{
  "n_layer": 13,
  "vocab_size": 2048,
  "norm": "rmsnorm",
  "norm_place": "pre",
  "rope_base": 10000.0,
  "rope_fraction": 1.0,
  "attn_scale": 0.15,
  "parallel_block": false,
  "beta1": 0.95,
  "lr_head": 0.00567,
  "warmup_steps": 41,
  "decay_fraction": 0.582,
  "dataset": "wikipedia_en"
}
Each number is 128 + 24 x the weight over its row's rms, rounded and kept within 0 to 255. Layers, rows and columns count from 0. Numbers have three digits each. The size before them is the row's rms in percent of the matrix's.

# layer 2 MLP up, 576x256, rms 0.216, rows 185-256, columns 192-255
100:129122107131102158143093163109143096163135090109091129092152118148129138142075154135108135165144169153141155111138140080151114128156139092142108110098095121094109161129156122171093111119128154
105:142161151110111169150066135162143129132114132173096155185144082110089140148121118107118117137113088145169105096121124114146125087116166143150139139143173170083129096131119105129122135103154140
100:201147091086181132123132130103116119108138066093105139141117128078174129154107136149135119126111099162137148180141115118117094139116139112117090069133130129132144140135084146158139164138138121
107:141131174058142154137145131113179153114099126107135128127141095138131141134135123140104107116121168136172133121127095120129143127166110147114145140109079128128112102140130138123077132132149126
088:124128129109110140106134100115163130090156136140095123090137187071114094088135091140112133132140103112136148149134126136118073107179148099116094113111126113127151102139128121153133141077123123
092:114134165110103136096080147130104093139116163098132121087098130142163139143092168079143125132078134108126115118105152070142152122148152110124111142133146128133124128102124137170154126119144111
092:098132161103153140168152136155126147132124144084129115121117088071136131161167166165162133079168170158126145147152131103155123079088126160149124114134130084145164114153108124144082110178138148
099:123151135146128136163138094112149158109130149117151126148153140118133130132112118118147173134109140129151153165140137101136199169154124118085166129145126103089130111091133082107120133126139154
102:131110122105132144151133121124106099135168115107103182119134132115159134125101139112111138119103121126134136120138151121120107112119122131136146134116157137110126129136111123131144098166125123
099:088132119150125093148107117147112108117109184136130114140119155111104109131141129164082116125065118095107097129165130134116155144129114081100151139131170096115121146128159159124104106130129165
093:125168132109125117151070129148147123100119178126086114153148156144204144118094074085154160122119132112144146126081107054122163162137123143098158119147126133157127137131135142077145120159142072
099:117121122128106101103108114148097128079121100156120120140095146126113134112145036092153151170148142168129097119144106143121127169103144128139097094126148113135138096139086157116156147122092089
087:159122213101112108142129125101148122098124092165147118113144104166160161156118145118105112141088119089128158162137127126094144099108120108118173112155150119126156157116108135134140136124115132
101:167175084116105150105128121109142103118142164131135162165092128129100155145090140153142155155167112074125141114112153134103162098120138135126137145125154144091130123115148166082154125104120144
098:130118115158089103099141098163162148162136065130134081115156110103110107135135159138108128130135135140135103142141146169115167114096128124124142044093115108169128105131129132130127108096109171
107:128154103129125143112088125120140141129192116159101130102131118117108115132120141200122137138162157111163134160133092087104138108116129125135137091127150134138124123129111088138129180134150099
105:177135143165167102087133111114141131123140158130117132133131154104119115102116125122138152143097127140128132129128120158152102144123133157185125101123150104142127141158151110136153137119160097
107:109102119067128148122068123097128140103120156125126117113135092151168145151135129131122112126113136129115152179140116093089100145123121102108156110112112115170164120109110132069110109143120135
098:160122152145149139151120094080122127140105136142108103140136153110166160118161137112114146176109123120166140092099174113121080115152125149161152142088120109115137168135108149148140101152111088
095:122137119125169076075133128131139134126121130120110133156093134160152151156140080137129088170161128136175126132113126126127095107122114134111176145125174123100084140091136164175100107154082117
106:085117104135144109127125130143105123137114147137140147124145126117101102120102151173115165109152112095137113090138143133128126144091133174110129112038140121103100069100157152121158078116168146
101:123096117118106137079119140143116171133105144138112177096133115090172154128132140103159138105150135129168174142124133103148089151128119137135108122137108118130133154080153170121112141119130143
112:116128096178094143105119116132111053180170092163119099151132121124131102151143138138115131085122124162123144128063122111109128114130099082097110119109156143156082152168115123133119111129128113
105:105097138119166090150150149153107131124143114128144105087140100118133104124154132116067117115096093139130107149126168090069136131105154118124086124159127138146161103097126162126085129153132092
090:131101100123104143136128091145162141136123127158135071084091139083100169139145130139129180126152121146154109128104124140128145081116128059112135093114150111099110118128106103145058126194140130
118:137142128170116170132155151149180145125124108099149106133141128117128108105107101113130115146128126080152155154141142176135128110110116132119151099105154144118141136117150127149114131144130144
103:139047108149116150106089188124129132146140116125186118143112130117174081136157157137116112131097116089126132111148108156174123123127143088122119137122174118104128106130144173148123140149118131
091:147101138124143136148150110133073074100113131115135097158112127143147108138096086109109123096141091104125110115135161171128136119182113112130065085103174139138131138102122125077131134124177107
100:168131114109151108162131157070110089113138097100133125156114163169118105139079131144126126150122149147110155141129106109084118164128120106130124084087094175167124137160136152117118166124102105
094:094081113148119112132103116133126160145140120152121105145109138135148129102155088157118108082147088125132104148149089096096122162122119145140130145120113118142155146142164154106144143126117123
100:163126138088098142142145121134119158135126123081165116126148140124161151114137146121116158145114091154128103146149122125133166132121101092140104136076104135134131109186104123160131095167100103
088:097122108124090108142111134130107142084147126114129112110113153107053105144100090144145114111097165059136095137136145206173110142150084148153119114116103135097161128135148073121151148162138182
092:125108128162140127143138113139155132144180154109150136090125116106115166106149125119147099106127083109106126117127109180121089123128161129121124151153146137096127166095103125131106144128155125
099:087126127153126162154108191107103122155121133130087140104098137100149110116115125131150145134153126124134131112124148119090083137105139134122107117105115166118131097134134120123138127061124104
095:123087089126159106164102148117151166108142135144101125106092140119093100136141137155126065116141143153138111143133133144131124138171117120107165092091139117150133125080148093125095134133140140
103:147121125130165162145131152135117151091176147135148100131098127125141134135128137121143080093180123140052175132103100114152138133133127140087156098168152137124090154122170112139158143122122102
107:111189150141140114091115149133139113138185134155119116166138140119137113152075142079118148132161150132125132173102159139104113087155141151149110139142182151118128098110103124136145161115114143
089:107114127112086132124099110131161089150126130115132150110133076102149140124135107125156118124156119150154121120156147169145175151159133145166134131103145107119129144150090111121155149105110161
097:135128162175144140154126164066148110139106145140117090117130118164175166146116161144090158150126098125111170139122123124122135145080116118131133140136141083127122135117125119118127101092123163
110:138107125142121106133171120138133146131135124107107134130175081088156125131124142146150147121127160105155117142087087152144110104121146159129137128131093108170127110137078110154139144086140114
109:120156108123136114131114118135109157126161105119164103157130078155089084134137146136117064126160143128118122114114146138106120112130126124155119116133121130125129141102075173094119113157100131
109:089162111109133168123171145130124120167132156070112136129100146102157135166102166118155140168119085102126160153140112088135163129108134147143148147148114148141142130177120150135122137119120102
094:106102137189178119119142134111107110174105129117100116101116118108109100148107123152104144125136094100180116129139166184127097144109080112148096178150151072120062135094154179144145110114096136
098:150102142137135134118170151092131083146160148080099162162108107133126126107084107139136115149106142149148159133130164132150140169091117128149119166123140103159120116126118131138130102131091130
095:143154082133154164116115193112112171137107147160152080157146128167118100139110120146135072125120160099156113118111104144100165112137108127118156122150102186146103146128135095116122149146112131
113:119129144151136136133137152162109089137116127160145105118137138151158122107155167084145149109141144114133155125146149113095121122116136156112125115108126140163180157144124126141184140106162129
098:094161109144100071111123168152157105112131094100144129161086120177145079108117127121102101172108112091124143094098129136094127142166114094125129127143136117099132139065167091090107113146116142
109:138168165117134188100124134122091090127151102148111123141143126140143078121134097101107080147150132097123167159131103147137153084103122131158147136147146098107163150130122141166151140147118138
093:146182135140169147158139172105106085135151096095145090129122138118125125137093185156157095158111157103167169136135161126143135164129116130114169111160100127153110145141162096108124114084134110
109:111106126127139101106112132130122176090140138142159132141116156158138122169139130159129121141114179135130121105135179141163145145138151135130152102137129143172153115130119140136042110123163140
100:097129145150134085112126143186143137173179164156119157117157141148192127121152151126125099178143108151136114112175126133131119123142095129124098125075137141142116145126176116119166146153139141
097:126100179104128107138112125139139074114107126107131119152139138119123148092120146145130140114117108119133170133129098089113138187128124130151157145138116094175127099139100119108070107131145162
084:093128109113162098101136147144161137125117153154150137152142097095118155077102109111121126138164116132140111106100044172115119091072139145124145122112135086138109095172135104173122161141120128
104:119147123109135069131115123136142126147141130131098124117104105090072106092141142141129158127109118156120133104094103121098129135072144124113108142146082155098125134160093135136094112111096121
103:134117154146165113105176149103101168129147143101095182108167146145142106112108150108155160148094147156112146128100167162123127115130161144127155118193142165135126144161093159115158144125140121
091:140116134110157122133118171123119126113101156170129105097128102090151125143166152137122136106125097113124091105112109143112104137107060102133156126146139135104149123116121171092176137143141139
092:132180161086128135158097150108149159119158128103143136134121095141129102133147116144107146123118117138145179156098118107122135149120130130118093114186138138138097168171098081138111145148060135
098:134124100122113087091103151105144118151162121114079117084120152125127135110089125148115126130121107117124127110124168117112106139137119091158117134119125112070107091128103175099158129111164065
097:172153133146131105137115129099144092112163109144133136158094088133127113089155131100111082102108146111110107179129148143115154143084129180118072086096170109083190136141133133122129124114127148
112:087151170080079165138113115122082116140114120139122152092103162130095119101183107113146110117120148168178155124100118097098091127168115139148124104123141088134143142128143121156131134155119118
103:120140171082144135120119138152146126145156123093093141105115158127127151108136110163146163114130086099165106161120099077092133177131118119134077133149130122120120144123131154174113129085085119
100:158147158118132122107155121125116131103110146153143102152120108104168118117133148105084126136070100153085150142116177128126148111107122128156131116120105162145126127109110159137124110166159139
097:124128165109122103160107146118125173176137141148111101142134094110118144149156056132108117101152165075098125114111171176136133167125151134110115103117168145153103163095147100100176157106113150
094:114140125130113125138117132139117124081060146126083110101125171115126086153110150125119128145118150166101121126107152141133145125142121103167122112126115131140124150090091103094123101097127151
098:107083171120088115152125133125130099148156137144117129158132096109115118124168163122111145124134138134173104150119143104152082121127104105100064114093120116123096120127075105110110143144083123
090:108148110127103134116123156151105105091112143163076171090179152124182156119118109099115130158108127127152165129134102127168111157140190129137165120097155103125117113156168134119135082121142118
092:144109115127149150101122127125096142117073080103179137125143172139124169096147117125117136116112128164078190099121136125164109117123124133110136134151120128121125103095106123125128158075137155
096:157138149136132123105147100115148083092154121118120121134118137125084185118155149130131133172145153133118128136111129158146148135101079109120125131130132120140130114121109113135175114139116130
105:110076106127122119115127111139152102064124120174110148163101136156140141133118116121182114126162153114142118097143137109127133154107163098173147112135132113121119172100117146148112101122135145
116:167138114108105183154132127110092104127142131137158151138114146127138172096103125165135121119124097120140166110166154096115127139112137143170156111126153115133104129149107142122155152104109103
103:127132150136144103098097162111123190093115105113081128121143165151117160174104123112156105115094143101106130107109141162140143160106147132086125144124135137111189115115110136100178108158115124
085:081113156129131133135119114131126124074157143110128145095135108159137115156123100109172121174098176167149146065144140089157146139130147113094136106084127116128099144121098139152142151106147129
# layer 2 MLP down (transposed), 576x256, rms 0.197, rows 185-255, columns 192-255
105:127125129101135154166088165109131128147120098127188131129140118147119153147093122146110141139136133119159169124140152117153092134134145118102106086114142157129122158154128107145101139140137116
106:102143117105119166133107142146077132143094174152101130171142120127115122172118155120125106140121152132133124122102100113089080076139143146137118105189105117109121137160113109131124179127140122
099:121099085088117127123142110102137142113113138098096102141150164160124098155158107148162114157154098146172105181094179160115131133116125126136137120096100079127127142127098135134115159158143130
106:147110156129151169123103173138133115119106103134133107161134123122087137160166122161086087133112157159142141129140104134123138152127096116141100131109128147125112157112128123071130165111120156
099:126110158143134164092111116112160118118109137093151144120146123115142158108105125170144132135101127105121151132085136118128119161177118137149118121110130099133126132103115124157174133155097123
095:136102162095105132122085106115114138121140149088111162119143140127152122131131179112133128114165134082102108105141109155141151114132126123107136125107115094127163141139103149173102164082110150
094:169153115111137108139148138143132145145127114107152169167165121140109152130162132168099120190104183172121122133115132081120110088096145141130135093152137128152158130131145105129096127159099153
099:094147142106125114126122091177197108103160115169113099125115149114147111118122112112148111133183074090102112107146194173137118116140124153156133148121093162160142131120137151102173093158120149
098:180133128112157158131106113084087175152138095125130157101132124085136145141142150130135120184139158134138115112148134127122149150150088133133120177130152134138139115085120129120122075148124117
099:127105113086113103082128109124165127127188131185106070135081124148149127131126169144109125102080127114116121108151142138130150148115139084091143144126121144111122096106162132127158101123109146
101:142153156158101181133095115103122119121136122065121132123131114140162103141094068088158119176112117111166142131083122085092108135135119145156120121125162165148095130113181098089131119122136127
103:123161131152120088112103118153115123135155114142148099166135119123142159148108113119124158101117118133108085141131115154198078110178128137110172149120137148139191134131130119107125151144084158
084:201112157108145152125131109100133112087165137117159120143136172153131129086101165129154118175135138119136148121106070137148132098107181102090128146105117112114101145064164126100155133118091157
105:095155116125083126087138132138135125149141115124128130103123114162093064172123143102117100128146143160121102122137166139152150103116155158137160084094147166110117134122108168104133152129122140
097:124124175106117160132144123173071136083136098161131097108153102127163130126151192142131137109110153126121159142133108095098143110120121174095125123113158136124122150135147155156075139145122122
107:136165127127154138138113109146128135141130096099051136143111161118128134121130149113140124152157111124137136158168096187109158140122103121088120115076102127168148142116137136138128083142116144
101:142143121128136127118152136103113122141131128140110120117088135120107141137114136142135093136126090144117110141131133153118137104157110135129080163125116161141140118132098122116143084125140117
095:122115103130104129089070139125115121114091158172139149136098156094141137142153177122122177142118142141107131154110126117121135126093084145115117103085106151161132159130103072141144139127123185
103:135110117138153137103102110123149108126167116122121098128119142134098093104096144117115125156127108156120126112164132143205151141168130102101133138131134129134168127051107169152109134125112111
099:119100082120138123113172091123129124145116114138105140145121145129117166137139085126098072153146095085124130126113116086149138105114105108095119128094149088143092123115116115152106205084121148
103:150086120163157145100126152079086164126111104121132138103134131096105115157101114113144151119117113085133120153134110114119110108081162107117101171118097129161139119120115085096114148106172094
100:109139107091108125091111156111127201128138128114127140127107148130093105074137101105146127101144137156134143145124115153118127130109087151128146079128091131132160161179140153129099128137133144
107:143104128127106133135167113187172107139137146162095091102122102132108104091137137147127143117131150162129147108128162102120121132134097137094115120111151145166119128124126152132124070142126143
104:120160117112171134117166095162149120136135131115124118177150133104147144168107151111129137122159146107108107163101136102150070120147171140134156143100108116118121107137146094104115133104132109
094:115093109072120176098141143139190145155111132176161110123122103128121130135133128146146120120135156126114145153135124109125107056106128135114113137126129089138078091135115130107144113144142121
108:148167130154117171160149133096166130131123110143191121114112149094122149093121129099119125152130137114120155153131115120137139153133133142116149161115153108140099157100145092127135109137154130
104:132121125117108102174125127128154106122121124154147157119117085165108114093157102139108145148132117121138083148117093144132149118147134145082173129102121120160120146141190097131142114101154154
094:147120124122144082155113099114116089117111114141160149187129114155128111143168124114156125159125135129107109086123125117136138122162089106123060115151146166100107154136121130104129130117163160
105:137163138132129110107095128135099118111117111092119117145108118148124108116141100139148102145145140144115084130147115143139125139134116142157129157130125156121165105170086133113094165116142124
104:183127093085115126103095117120132119118159115161117137112148109145129154123152148118081089141103103075121093172122122109099140149110125121170159163157154097144112110105138131120114088133100138
085:156141118121123159180089126111128112138132152123136112158155124134113145115111150137140109112117151147111141146130106125105177143157108141129123147137095158150109177171120144130164116137110113
094:128186092146145128129109113149119140136130118150079100126104131103081129153144082148156112097143120107175111148140146162105138167123125139149120138140107125115154094141152121133085130125142121
100:095107123176112137135164087148109134123159162114137163135147105112109193140118118147122120125134088117191118166116137090163106124143130112145101144061129132097105129122159107173116138157152107
096:108103144146098097132144145104161109127095078096179142112114066096083103115116079159049173117153139141124120123126132144101093146084106169131115109129126112100131134102119142106172157163141141
094:125152126139160161077091145105120124144129139117125132097156182141127140148152192142096120113102091107114139144131122134135140133166180140050172150100131136125099112142147137141091151161107100
102:137133128124141125129082143173150131142106131148156127131140143164114098121152154129140122112154154139126158126105121147141149143129106106136147113127095116103143161141117129122106101148109160
103:109144144109137111106089120139123114103147130159150098128114124135134138165102140071141135176155134109141147173132142125133078122198143141127171103136145160133124125094098153100110145140128166
100:100177098158091144135113087141116139134103167131152144127122114120099132150151131130115076134116143140134098142104134121124096112162122136128135156179120117160084186117108132150116143147120176
094:137161129147143141157134166057084131121193126172107199169117088138139157084168170131112151140120104128132117106129126143125121139127140157116183142131118114144107126127112140151163120049110137
109:099140162146138138138130130133111149136108117119078162129158123143144118185146092108103151125110148135132141124116153194124098130107142140147166131169137121158151131164133103156146119091162167
104:125184140138143135169106105130116127162115126125159095121135090153105158114115159122146130124095164123105111122107167135098139111158108140158141141123180147112159118146135163113157157142090154
103:143134112122167111096144113163129140082130173100153144157105114147137134112137125116143110173127130133115131156113141140072150125103123152134139086086125116116118095111140125123154139124136094
097:130110125130091104161109106145114159118127083128126079129116128171117115123095154111134126135113087137106136111130201143113090124166111113147149092119087122138169098140106126121184110158100115
100:105120126126131153154127072116117103132144112140157142150106172096094104162131144131167129102145145135141137125118168129129092145152118168166139101094114110151069138129150134150113063116110111
106:157145135175131167182103153126122158105139152135109141206153087107134119138086070130121126115075137149140146145115122140138134138159102153119116103117155172118117139153126107058163128122120132
108:080136141131087112135139107128148102134154149162105143126144119121126128134118085174111108125148098129137147096129115176104158117128102146109148139163119122140090101091143102086140142139123109
099:117115125128132148138137159146078142123126071124165115128102129148113111170178111110171117142072112132138142103115115106077110134096147102120099124127153147081090142117150141114089079132171099
097:146144158153145136142101171112132096110083119117093112146132152104153110139131105121103087160088083125139136121096137135110185113109138135151160130143122126128148163103126121128137126094095136
100:122126122135101115111157152160131124095137124122175093088132138123098109134142145138100094157139115133174136136116117136166105134152145122105174086110147155136100131129144085109152106119111170
108:115139097113099141108147140169134132179135109150140147109139114165131111201111115165120164155116136148110141146127157138155107109160155102170139138140136105148141106116109128123061104089117152
097:100142114142158115127120149120143097179122132099097145104077160158142152119094114133160106151106127156135125160112069166160083121157106136185145112081097137151128090123110173132122154142168124
093:149113142130162149146095143144112099089117126134131116131104147156152145114156143121124085141053093087141137118168126075167128154148167143141117128124152104149124110134116096164082162118125126
094:109151185121100114110124157084127156129114161145137143162141130137130164098078100124135123111139076117114087153142100117186119117129111105112127087095094091078128138135132116164098131138108159
103:133139149100138147109114134135121131100075160072130127099143173104200103148143110127130127116081144131109099125111124141082130107146136129122152148157125143137144140105095132132136103128140123
100:126160133149126101126110077162148126122126114107175116119126115163095141143131100114163099165098110156142094109132119119122101152143151135121152105142152167120122147108125133161109133138122115
097:099125102124133130138139167167102117110127118086140151118110129096115147147127197108163137119137110147153101120096121129095146139128114089102144117147156143128113126090146097133134087137145154
095:128165122176149104124146085135172115149127157134136118147152151137152126121105134175100121150136107166121126137155146085169151104135164109166151128122135117108115135130132150104130121118094102
102:115149084134131106118161102161125116143150094168098138098139127113124120087132159118115136144063165115125083107154118129094135126112117108166129105135131102135087103148122139117121124159136104
099:175106145148100126106151131109109118146113127171137097144115118091132126139098126097111075155095129105079117094120130163125151113131122140096131125156166119134145095136119142126152130151123102
104:119104126117151106121107088124161158131157091143122114126130102113139095074097069136111118113155182158163070149138140095130127141121150135124166144152122110142105138160141134112129130125171120
100:106145143120142149141099136144138119115091171136105146132127158155070179149137112140112168144178061109160122134111157087144107133120141122165076120165099096159126112122169131179145130119136102
105:114148124119130138167152132081185121130127143152142137117103147169151126093143093149074147152133146116094147166110119161126132142107151113152098136145111141157096121117103130136166105138101077
103:118139118105084129158114129145090148102130114142134119136106114143120155132086088132119110112149113148124055123141172094106119105156159147099119101108198085137074116132144129137091116095111108
101:093132183121113124142157127177100097144101114142123146162139129107136140118119168149095126113098165162138133148124138132117121127103134116210108177118137135118115129102137110145132113183106125
101:123130121136097096127147152102133124147145143111120093132184117150097125152113144098141153154113116135164113127083097140141105130146105109088121123095115098125099138092090141117140147176122116
094:106153113117112135157123121107120125101104133129128153104135176111137148130126115140118112193106142131144129139171096152146143159120137107154120149104141135145079159134161091124139093122125158
100:109120106119138135134090129129152138154144086119134173116136146116128124119095157099064152102143114156130146118112140162137155146155128153079092111154134137112127129120123158131143126096123137
088:088092123100100167143098148122117100127127156148091130149104140143136147132108148145142126134122146146146134168161142129115148171137150176113104104129144111137122185088144122164105111132128103
107:104124083091116148119117146105160143109108116143105131150128109126125111129120110095162136108156158115160143145139124135111115173145156090157122159144091130119108152109110102128152132087128149
104:121151135151158090129105133139134134104118121121131171134117146140101135123111112135130109120147096151128149135092135134160114158105132106143139079145125146082108160107088136095162081128123165
103:143143132121138149129136149114112144116143132148101102125164170147110103097108157127097101118155119134126124139155065121089075090122142116090083170122111123149118136164137124105123132103121123
# layer 2 MLP gate, 576x256, rms 0.212, rows 186-256, columns 192-255
105:117130124134117130080159123125092129113180139140129106087137143118145135079096088145142123115143153132112095141139126129101141149160129126124113157105081096157144143121154158154111108128131116
102:145178144146090143169161140139100140123149127176149098097129099162142111132159102130145137139105120111098165144095095129126176093082110128104140129179141129148136129119116166151095147147141140
110:162117181094121146118165133133135177122092129079123115131124126141129140144163157162129103111127162162144164118138088129123152139144106140116118150122122113075133083126122096106084150122150135
091:120100092151061138152090062125121117111136131122137185130121104103088120098125152137084122132188107157109115118081115127158083145166159051129116129146126147152144090111162123124080139092117127
095:120134113144176109188134138119147143126126120132128102121084116110131108113151125172104145135127104156125102186173138199107106143119153145130150127100099125108127098130118092124115144147141166
094:094154145077180142154144131165105168158152135117111101178139080093163145130136179163145123076135102156106165150097103125108066113104150159147149084144090079130145128135112137116106105130171111
104:114149169140118125171134143136149111098124123143142147107107115143134104119079104159105137153148143111130129152113117140104204161135136145118127105133153113088123131124103121147156136103138186
101:189115150063129121135145130129135138105128151127138130145105115093141117128125157172131103154124098109178141137152171104153109176107142125132128122112136173143112144136114095156096087140152117
092:170125135117100120103110121110154142110121098113131184118146118158101124103109152140150125162139099133147173124121137128129139111143177149138121132161098145156146127129128129136127158101160118
091:130117098137141127107112110112094169098142107162144108121152040079109163124114180138083121138185101132107123103177148135115101094114180113151139117130079149125117095149177113128108131111115151
100:120097112153092108091143152133155143084098096101120110099134129148113104150118098095142124134169135108111138119146109162081118138107140123108147144098157118123129104131157142073143119132126122
088:104115105137115105076146139092097113104109177145131131104107178138159128100169111147126114123153122168116139113144128150160118113166106105126141121145108121132109094140155117150125127118124089
097:144135108099126157084103145160142076089161112150156108155111117075145120116102104135176128145149106094151122146111112102124133127166126082126127124146114130153110118124098148128116148124149120
098:131160143154135122133098150118122104129158098119117083138151145070129163150128132164157129160152146150159135105136123112139105114094145088111086071179148098147132085115118146158087080119142105
106:141125149131122158106089114106123120102128119171128135113147104183100124134109075141125107138107159145085135153134120105182108115164146129170147131161133109138118139091179128134137126134128126
110:127166148131130084110109138101091132123176134127121109129129148114124163121095127099131134129096119114156132100140108134162107109111145094160128098151109106149136106122135160165144112142105127
105:101122117104123144107045153100085129125142141129123118132123120127126138146137131145131101126112153146125194133146127099115110146117099092128128099105139120180157135111135132089122126148138171
096:145129121139095113123127110131139138113134113092108095138116169148107145139179128161072104101136153125120147147143079138129085092110142070138128149133116161116144127134107119115144126152126118
100:138093126133128102066160126130179163139115126104131108142117133124099140157144108103146097113177110118146145139095117100130130077082114065117164130096159110111083111083102162122115116123126128
101:099131084158139167151090146142184176114151119124103081151152115087141090116121108133176086145157144142126110139103154136155121124095096124183118133137099132112138123119132151143091125113128169
103:141121133153140124131135125080124129100145117130146133119129119144119149124168137156089102095138101128148113076151139149132098121107170140136070152134130078063169129101125170099128141103119151
109:120148118088136120137113116136131148147135053131149121118141094113140117121095112123175158127127109150137124145077136110121148130113137108137141115146135093130111131143153093131083150061120100
103:131159180105121122114140124133116118146123109136139153123104122109122163178162097134129132132140139122127097163107138145143155128112132104114168129101129128114140170123118158074138156139195085
091:096173129107114190120183175119157105155159135094140128166150155146169091154197125164105112141148126150109131088111127146113150146130149133120147129151065131163110114109105141142113103079135163
122:101151127144130159125163134127163145177121117116129125127088118101143151134121095158158127150150153115135181156134149145159111123121120120108154115119136141127154135126127140171092149120148119
104:106138162135146118128157147118114135128094093177123142135155119081106133152130153083120142143126150112170126113153152173145160158117110105135093148202140152131139143116114123117122154146117099
090:128133123130163149153157115146115089103134149161162100154110111158123133148120116096086120083146104096136104117135161181141174118154125121128074094125147129146136133119123092096143144105162136
100:193107123159124151146152115095117133138125142129087172107090131144190097119110104131141133050140109154103153133165141194138131147124118085113114117089134135139111135098124108110195087121139096
100:158108080093102113123135133120163121164123105125139105139134069122175146115141113092156151123154116116128125167098154124141120143111130108107110186110147115114139096139136101140095095134150103
095:159113150094113143172102103128149160101134122102159114133122082119123154119132142150145121133136074143127136151151133154140151148119086136130114131099087114148142139200109114117167120120128132
086:126154144117188145136096126118133090157100122144126130126115143146204170106144168126109156138183086191117157096123122036077121119125177128111141137140125095136096104130104159139122133104117081
102:076099103090132171126159105097187106113142125145121145104140137112133122133156169137115118123141127124124097124179109111175095162124131149178139122134147118124151133143100128131104143088079115
103:160145121097170127125115109140127112110132099117133095179146133161101113101106121170135117082112093145123149153146129166126183149112114144139129139112161078125115112133138130131098120104104125
096:109132124134103140125092112141141116157146111140124123150159136130139118139115093089104142133174116139140115109138109129105114140083096117146069127201136095109126118126103087144114109126132111
104:138126101139102113088101127085117117132135088160145171136113168134129164114137111138102137122069107126132130120101107152126136110129161075169103137063136096097129129084118120092120127119100098
111:170109129101069098141159141087141161130127134101107127121152124128151123076170105157157128106124129134110104077107104126118164172123117112127142113116100132125126138143185129084169084123122121
093:153128117179160157111160148150108136142131121128157118107129141151133129142106118136092111091150134159092135139153123118123100125098170116104128157162124105157123118117126145130103131132101130
098:099083153141125102159140116102121119083088099174151086100151113130112175151128181113115126165143103116147149080110158101151150173152147089153127127128083150106110177119125146142119160127129176
106:098130170108144132123115147139133147126110119132133099096116134123059157124152146114147104144111122098078097094146090112144133093157133165156099150126108110119121134123142127132163107126180170
105:151108146167124173152109137117134101112087127134092152133110160100118141122146105156111125104085092144159122102122131133131130128126122132125096135120098105174110145133148118136123133100152080
113:102159113102115147169160103141090127127126136088125101131122146138162137186147104114168126147133120086164127142092096126120177142119109140143129135150120098148114179127134111130120137149137112
100:146166099111145142136122115098156174138137170124119156111124185109110090114130120095126106112104162141133141137128150098083171124154150156128136170143099138079126137136136114089094156099143128
097:153141126137137088102168112120123152135123135131105091111119099091154145141137136110146099133146144143171101101133099134130138131081162110148114151079138128105144134145120151142118147092158112
096:111134151126088089141120097117136119127121122121129149098137123072097160136162137099112175124130129137116161112120140139131103129116161115096115121107134057122124136131118139119118126157123099
111:161077138112115137142112154119159125136112134112083135110103128129091112089078085140150158158078127108137149140129125130143114159129163134158177141130152139118087146096131130158114161125105102
096:154145152130107100120141153131121124103091105153094123159097131173116076064131153131121079111086154103188126113108136143124122110172118057142121160150107114118112130156120148111091114131109137
108:120135134162127108109093105131139139129176093124135124121133117124113130111128167147143153101148111119106089150155147097142140143135133117138132164150074107121123129099135143113133129116122140
098:144110160174118129108172123097171125137119116116107173127131162146127142129067136144107106099148165138128138140160149135116100091144141097155105176102101153144141135102133154142114139098153106
107:111140152120105137158120122131105164145123114152160114108122123133117104150128133123081112136100146152131149157098111114137167110150136131171152109159104105172103099135140122088061104132143131
100:151186107126157127123177132156122099104095116116177112156158131174128158134108133124078126133159097134139162146108122134130120169131145181151159131127096128122121095160137129152136133119134134
096:160096138081172133176100117144107098103120112138136117134128159132143132096140135132118096120089116088143160135150144108166149160110061122122147117136095148148141095118115103082053133142150137
087:169146144123153087144133091134129118094097089116115136091135156128131122163153165146119134132097158146134131125149182113135131151143138105106150112164146149118168159094143133088152129143124115
100:123104124123063171128150126108143152098096068134127134179112168104160135124089128126165100155143131145135084163126134121126120155152118168117145145112173095186145136113107151187150150114161140
096:103149111130116090154127134133160093109091117155103120153138104053132142121136136131080106094173108109114096146155112140136102147135097119159110102077087086111140091111140124143110139143114131
096:089122157094132146151131120129155149133131152102151103132151137170103152123124073129104142198167141128122170134136145146203101171121153142128114130116133100124151122152136091137114150149156114
093:159118158128104166090104102103095167110101136129138117143149117138166142126141149124095137137094115111121115137134091088127115157108174110114113127084105172163126123139157137116157092126149095
095:095106133137146113138160125159163132166133124083116091094125149104096126111087117104110160116111138128116164098169124130077143190112074107136101124124144106092146105100142142112113164103164157
102:103138098096141146115121122159134163125132130126105118103175154134141121138111132146168142164133097136121134108120113097109117152145186082150156188119086148150093107122108139133155144133120098
100:175094158134157114100104095114163144112149121120163135114126144135144123085113091131106139108100148175152146127099114108149129136096128149135126161151069135160141163146101144127119098086135130
105:179104133103155126095123106093117123105179130149148131142122140137171128116087134128138169179139111122137132149113129102154084110112122132120115144159130147082115121163103121156104166116148133
099:143168112104157146138132105151150119094082171119156126115103155111091128134139104199123124092113150142136143124138166141166162109124115133126165130113117136106150130123111148134156149146147131
096:099166141129136129085092100092112138142116129124165124120099139128149118120133162126153149125118145123156130140157150112126122168147124105147108137111103123074138095143130194136126119175108076
091:101145139109148133104143132102128141066100172146119115115146133097086144115133089124146120177076122147127126152123127179112144094129141131172122149098106143147156165120067122144146143143161148
099:174154155093153137119144110113137138110126134115193139087120158140118134171107112096162128108169131142072153116107104131084164108120138150128132150140100122140125091111168127141150115103118121
090:154179147143104134123139146161103128112113138134110142083164170123185150133129106098081146168126128121148158111141091151138142161105182120134158132096166082102133121169165142119148082119125131
093:143143152124113139129140114124123140120139122139130100146048109155179121133145141164174100100120099091150130177109151104142147132128147086155171160080093165122123133155151129106130121155148099
092:126142141106157082113136137112138119112143090115144103131134109095108199074129130137126116185134162126146161112128138188150127117120119137111128114125117103117137130147152103153146170104107128
101:137142139117108121111134133125099144130100114108104141086091114161116148156131188106098128150132094112103120151153112119146138116131138129147140128156132155139116133115123188146109154150116088
111:139093173117128116130148143111114125116102134166124085125140132107106123083069155153132133108129131154140183115106133110129100169126136165161175126103151118137159148112101149136161136095116088
098:161108157144163135036108160153105175116129091111123164086113169148095118138101102069141126116108126118101110137100119153111125130087142135071142178112118164134188126114145151095185137117120136
091:098124158120132120149132108157106120089158149133142170125135109131119129141108117134152135125127149177126149088113151093195117149108191144126123105080122132136136133115103122115113141102118115